{
  "n_layer": 15,
  "n_kv_head": 1,
  "d_mlp": 512,
  "norm_place": "pre",
  "norm_eps": 1e-06,
  "rope_base": 10000.0,
  "init_std_qkv": 0.0442,
  "init_std_o": 0.0,
  "optimizer": "soap_variant",
  "lr_head": 0.00319,
  "schedule": "wsd",
  "decay_fraction": 0.877,
  "batch_tokens": [8192, 16384, 24576],
  "seq_len": 512,
  "train_tokens": 114200000
}
Each number is 50 + 12 x the weight over its row's rms, rounded and kept within 0 to 99. Layers, rows and columns count from 0. The size before them is the row's rms in percent of the matrix's.

# up: layer 6 MLP up, 512x128, rms 0.19, rows 463-475, columns 0-127
# down: layer 6 MLP down (transposed), 512x128, rms 0.188, rows 463-474, columns 0-127
up463 101:51 40 53 60 54 58 60 37 46 63 48 32 44 46 28 47 44 49 65 53 58 60 52 43 26 56 45 46 46 41 46 69 67 46 50 52 47 49 47 73 45 53 23 65 56 29 48 36 56 58 59 42 31 46 52 49 58 70 59 58 58 36 63 47 69 52 44 44 30 65 24 54 39 64 33 47 70 31 69 50 44 67 41 42 63 42 48 28 47 56 44 58 76 66 65 69 33 56 51 39 56 48 59 56 51 58 62 48 74 46 52 24 55 36 55 49 48 36 24 58 68 43 33 48 49 39 73 38
down463 099:29 53 57 58 49 22 64 27 53 62 55 42 56 60 39 46 48 49 40 62 45 36 21 50 47 45 50 58 41 46 44 49 41 41 35 41 44 61 53 44 41 22 61 51 76 39 70 48 56 53 50 26 59 53 60 64 48 45 32 51 56 55 50 53 37 31 72 41 60 41 54 40 61 55 66 68 54 47 56 65 62 56 55 42 46 56 34 31 50 54 18 44 70 32 50 53 60 76 83 54 67 37 59 63 48 45 40 46 57 51 51 45 56 43 61 45 50 56 64 27 32 31 56 58 41 55 42 57
up464 097:55 57 15 42 65 27 43 33 49 68 69 67 68 55 44 39 53 73 56 45 60 56 61 31 58 37 64 35 40 42 50 66 37 54 41 41 43 46 41 50 49 50 46 58 48 48 38 48 63 45 49 40 65 38 47 63 37 68 53 43 52 36 44 36 49 51 32 46 51 40 58 39 43 59 47 65 69 21 42 53 53 55 51 32 69 26 50 57 61 55 38 40 57 45 68 55 57 38 41 43 48 37 25 59 61 42 25 68 39 38 44 40 60 26 49 59 49 56 65 57 40 50 43 61 42 30 75 49
down464 098:49 51 63 47 43 52 17 38 41 51 40 66 77 60 51 70 49 38 47 47 48 52 23 60 26 44 56 57 54 43 33 43 68 39 61 42 71 72 28 30 45 63 48 62 44 44 53 39 45 44 48 74 47 42 53 46 54 14 65 51 58 55 62 45 60 46 61 41 51 52 55 42 75 46 33 61 37 70 56 53 47 53 49 70 41 69 35 46 46 50 58 57 44 51 51 56 52 49 41 44 35 52 35 74 57 40 61 73 47 69 39 59 42 74 53 39 33 44 58 49 45 48 41 28 53 53 46 53
up465 102:65 42 48 32 41 41 57 47 69 52 39 52 44 49 50 33 48 68 42 33 49 66 51 60 45 77 37 55 70 50 30 38 51 28 44 33 73 75 47 68 74 70 64 44 26 56 43 47 56 53 45 47 32 63 42 55 58 52 58 46 66 41 60 38 50 52 56 41 49 28 46 50 28 66 42 50 36 43 59 50 43 45 66 32 64 39 60 66 78 46 38 65 44 39 60 68 47 46 37 45 44 50 65 55 47 49 44 39 38 54 40 46 55 61 62 46 59 39 40 54 63 72 40 38 60 26 69 39
down465 094:40 46 52 60 44 43 59 34 58 40 45 55 51 41 53 56 36 71 51 54 76 62 28 49 34 40 41 47 38 73 64 79 46 63 51 49 61 34 57 40 44 18 58 49 66 37 39 60 47 60 35 36 48 20 31 56 56 58 56 48 49 71 61 55 60 49 51 61 60 56 49 54 43 44 45 36 35 67 76 63 66 57 57 63 44 48 46 68 59 32 51 57 48 30 53 43 46 56 78 61 48 48 54 47 42 58 30 35 52 52 58 53 48 43 60 65 59 54 53 60 39 17 53 48 42 77 47 46
up466 103:38 48 46 53 49 76 55 30 69 48 46 67 50 32 53 49 50 33 43 34 58 58 52 58 71 52 30 35 59 59 51 63 44 54 43 36 55 61 32 60 43 60 35 47 42 65 44 45 46 47 49 52 43 62 69 25 37 45 61 72 51 51 64 51 54 53 44 55 57 16 61 54 48 72 63 65 57 54 44 46 57 50 35 54 35 38 64 49 73 51 67 59 68 58 61 49 57 78 61 35 63 29 39 57 42 72 52 50 49 35 71 66 54 44 31 44 34 41 59 39 49 50 55 66 68 28 45 48
down466 097:62 59 61 66 67 28 71 53 47 37 38 29 38 67 51 44 40 60 44 44 59 43 63 14 39 70 46 56 43 64 51 45 52 57 47 70 45 46 51 50 52 50 57 61 40 46 31 59 43 27 42 52 56 49 63 63 55 27 39 60 28 44 49 40 52 42 40 50 55 47 44 55 72 52 50 70 51 47 49 64 45 58 39 64 44 55 65 51 48 44 35 78 58 48 47 50 30 73 55 61 55 59 50 46 35 37 56 67 47 39 70 38 30 18 41 55 46 53 68 49 36 62 76 52 36 48 41 59
up467 088:66 40 61 29 70 63 45 53 34 40 52 37 49 26 60 42 50 46 48 73 42 33 59 32 50 57 35 55 56 41 55 44 51 62 44 47 45 47 25 68 73 64 37 37 51 33 44 53 54 44 43 78 45 55 36 33 55 70 43 42 73 65 47 50 30 43 58 61 53 59 48 64 65 73 62 41 64 48 36 52 41 65 51 64 36 63 48 38 49 54 62 36 25 48 54 38 46 31 69 57 61 44 53 46 56 49 50 43 44 53 31 57 49 31 66 24 58 35 61 54 70 49 63 63 56 57 42 53
down467 086:41 54 28 42 71 51 41 66 43 53 45 53 74 56 35 53 38 38 38 52 52 54 34 70 47 58 54 44 43 41 59 41 61 54 29 31 33 50 43 57 66 47 59 52 46 46 54 50 31 67 61 49 61 54 34 56 53 52 34 68 72 39 34 94 49 38 55 70 32 61 43 46 65 51 46 59 44 41 53 47 66 52 58 50 37 36 55 37 61 25 52 30 32 59 41 49 61 55 58 56 51 38 56 65 42 58 49 59 45 62 46 78 62 35 56 34 66 37 66 57 32 48 47 50 34 45 40 52
up468 092:47 58 33 71 51 66 64 39 60 60 50 33 46 50 55 44 42 59 53 42 63 67 32 31 63 33 44 40 59 55 48 24 45 50 46 61 43 43 47 54 44 44 52 52 53 62 58 41 60 69 55 41 51 40 51 49 35 46 65 50 43 34 65 39 40 49 35 40 32 39 23 57 33 48 57 50 51 69 31 37 33 46 50 42 49 55 46 63 57 74 63 51 37 43 69 83 37 53 28 53 52 49 54 42 49 67 49 31 59 43 49 73 47 38 45 49 83 25 48 53 55 60 32 55 53 42 27 67
down468 091:52 47 47 54 52 51 49 36 53 44 58 57 39 53 77 61 65 34 71 75 43 61 51 57 65 41 40 67 58 42 45 62 53 50 61 52 62 60 42 36 52 60 26 60 54 61 34 68 54 53 50 61 49 40 37 39 38 56 39 49 42 45 56 65 44 38 69 61 26 38 80 48 46 58 30 59 63 68 74 56 45 38 44 64 29 51 53 76 59 35 70 51 54 57 53 48 65 58 47 39 48 20 66 46 56 59 33 56 59 31 37 56 66 41 46 52 54 41 54 52 33 42 66 44 51 29 56 71
up469 104:41 59 71 44 47 56 78 30 39 50 37 52 32 49 41 42 58 30 53 78 60 32 77 68 45 39 50 40 38 59 44 42 47 38 71 61 52 49 52 56 64 50 41 48 53 60 60 56 49 60 39 51 68 43 50 58 61 61 42 61 63 52 46 47 36 56 55 47 66 67 59 51 39 58 41 56 52 53 38 50 26 57 58 42 43 53 68 42 63 34 42 47 64 47 56 49 58 55 71 64 73 63 56 73 49 73 54 47 60 61 64 65 44 45 38 54 21 45 40 46 58 70 86 45 46 67 59 48
down469 097:62 45 44 53 44 45 82 51 52 46 47 49 48 55 52 53 52 67 41 49 60 66 39 36 51 52 56 49 31 55 44 55 50 45 32 39 33 36 74 59 51 30 53 30 54 52 39 42 59 46 50 37 47 48 68 46 69 38 70 33 35 43 36 51 50 55 63 43 67 38 58 52 57 47 55 53 19 23 49 77 62 60 69 39 59 52 41 62 58 42 50 56 51 66 52 42 54 48 49 42 22 49 24 31 48 71 53 44 47 74 46 29 60 43 35 58 72 58 52 31 33 43 44 71 55 42 42 40
up470 121:50 53 37 47 64 32 51 39 47 73 46 72 58 49 64 40 51 64 39 29 70 52 36 32 66 72 59 52 50 49 56 53 38 46 79 34 52 49 36 43 48 66 52 62 63 60 40 64 26 56 57 47 50 29 53 56 33 54 69 64 57 46 59 44 39 45 50 51 43 64 38 53 64 61 50 61 65 62 44 65 44 46 41 52 45 58 46 41 71 62 42 66 74 64 55 31 80 39 53 56 69 42 48 40 33 43 34 58 69 60 66 56 46 53 46 61 45 46 38 31 43 63 62 64 50 30 67 58
down470 116:29 57 47 53 53 46 48 42 63 34 48 60 72 39 44 62 56 43 45 46 47 51 58 35 40 71 43 53 37 58 42 57 34 54 41 60 66 60 56 62 58 33 36 59 42 50 39 31 55 22 47 43 43 42 49 48 46 56 57 06 59 66 54 68 68 68 67 65 37 55 32 52 30 35 53 36 68 41 36 59 54 59 43 39 54 42 39 57 71 68 60 49 49 59 58 47 41 52 27 37 61 63 45 50 45 68 54 40 37 47 17 46 56 44 41 36 31 48 64 62 56 63 39 54 56 65 50 53
up471 103:72 34 57 48 75 76 55 42 48 30 45 39 58 38 39 42 50 35 48 46 48 56 51 60 64 43 61 40 61 57 60 40 52 59 52 51 74 54 64 74 58 51 27 63 25 39 72 46 48 58 59 44 46 32 59 42 52 31 46 21 38 60 68 38 49 44 53 36 45 43 59 49 61 54 44 54 63 56 28 29 50 38 62 69 48 36 43 29 56 45 57 68 48 60 69 43 36 59 58 57 45 54 33 43 38 57 38 26 55 34 43 66 47 41 38 42 32 44 26 47 51 44 38 57 47 47 52 58
down471 104:25 36 45 51 51 38 52 50 63 55 40 38 60 55 48 53 56 50 40 26 58 53 63 47 53 54 56 58 45 60 46 38 49 46 62 47 45 52 49 51 50 48 54 27 51 54 63 42 52 56 76 42 49 44 35 56 71 33 54 26 56 51 49 46 41 48 66 43 19 46 77 59 56 64 61 53 59 67 73 64 36 58 57 48 50 41 41 44 48 45 72 59 66 67 51 53 65 42 70 24 55 57 55 42 59 79 32 53 40 57 48 46 77 42 47 44 73 57 46 84 69 61 61 62 30 51 48 40
up472 103:72 56 33 50 50 46 55 45 54 53 59 52 46 43 40 57 35 40 64 63 78 66 28 38 58 51 41 64 49 63 38 35 52 46 59 55 40 69 38 41 27 47 39 50 62 45 53 33 55 75 48 34 60 72 42 50 66 58 64 37 63 44 48 50 38 45 36 35 44 62 63 53 45 49 48 50 22 64 49 38 30 56 30 30 62 47 68 57 53 58 59 40 62 77 60 74 40 55 41 40 45 46 38 39 22 57 52 40 58 61 40 52 46 56 53 57 62 38 67 29 42 47 67 37 36 39 47 38
down472 091:63 47 55 72 57 58 62 57 57 61 52 60 38 40 52 40 51 30 49 65 42 55 25 39 41 49 64 36 49 52 56 63 50 63 41 27 56 52 54 57 66 54 42 50 59 43 63 24 59 42 45 38 33 64 17 50 39 48 23 55 55 58 74 49 47 33 53 33 39 37 43 37 50 45 28 55 68 35 59 35 51 47 54 41 48 36 33 63 40 44 56 51 43 62 59 47 53 58 44 46 53 42 48 53 59 16 42 40 45 29 57 47 63 22 77 57 53 45 26 34 52 55 62 48 46 35 54 45
up473 093:65 51 43 47 53 67 39 44 44 63 56 41 55 49 57 48 57 67 60 48 39 69 38 54 56 60 60 42 48 58 46 37 45 51 50 65 45 33 40 37 16 54 47 64 47 29 35 40 51 99 62 44 42 53 26 67 49 44 48 61 52 41 63 64 43 65 49 68 19 62 33 55 40 37 51 44 51 56 50 73 42 65 54 57 52 63 42 56 34 43 52 43 50 56 52 65 33 57 67 45 34 47 60 43 53 45 35 43 60 65 49 31 51 55 41 50 57 47 42 48 41 55 36 62 50 41 12 59
down473 093:61 41 27 44 42 69 44 35 45 39 50 51 46 58 61 63 34 48 45 42 26 48 34 47 06 56 55 54 37 55 55 70 64 45 63 50 59 24 41 33 58 59 35 52 48 35 40 60 42 46 66 59 43 16 57 43 50 56 51 55 53 24 44 54 56 64 24 61 61 49 61 48 43 67 34 35 57 46 68 46 35 48 75 55 52 50 67 30 49 47 52 48 43 51 50 52 52 50 82 48 41 40 53 42 50 42 34 47 48 40 55 73 47 54 39 67 46 68 38 54 42 57 61 52 60 40 45 53
up474 103:76 37 69 55 62 35 51 71 64 30 58 36 58 33 40 46 64 60 58 44 45 77 52 53 54 54 70 37 54 48 51 56 32 42 52 28 67 36 57 57 37 26 46 52 60 32 39 50 59 41 56 36 49 56 67 47 63 46 67 44 51 60 50 60 14 66 32 50 70 49 59 48 63 61 35 78 50 54 59 64 62 46 49 34 66 46 74 59 48 49 41 57 41 68 45 70 43 43 58 45 54 48 63 42 45 50 41 54 42 44 64 57 38 59 60 44 29 54 63 60 52 40 44 51 51 61 69 37
down474 112:36 63 27 65 60 60 46 40 60 69 44 27 50 93 29 47 57 37 35 43 57 39 55 32 44 64 46 51 40 65 58 37 41 43 35 56 47 77 41 36 49 54 48 40 51 51 62 37 50 43 58 73 25 60 55 29 48 54 44 59 57 55 60 40 43 47 28 49 56 63 48 40 60 63 67 75 58 52 60 56 46 47 52 58 52 59 64 48 59 68 71 52 72 42 63 76 35 36 54 60 44 40 37 42 59 52 57 58 53 54 64 52 60 45 37 41 63 68 51 40 37 67 50 48 50 56 59 55
up475 100:36 32 39 43 57 35 57 70 31 47 47 52 60 33 49 53 47 31 50 70 54 38 55 44 51 51 62 59 60 34 42 22 39 57 44 38 59 40 44 47 72 62 27 47 35 54 41 41 66 35 38 67 53 33 48 39 38 46 54 60 46 35 46 59 52 56 58 41 34 70 66 58 45 46 36 61 69 48 56 26 57 56 41 32 58 64 52 40 42 39 49 44 46 33 66 45 42 61 58 27 27 35 32 34 84 39 60 55 55 39 61 42 52 47 47 40 44 36 60 56 52 68 52 26 62 50 36 52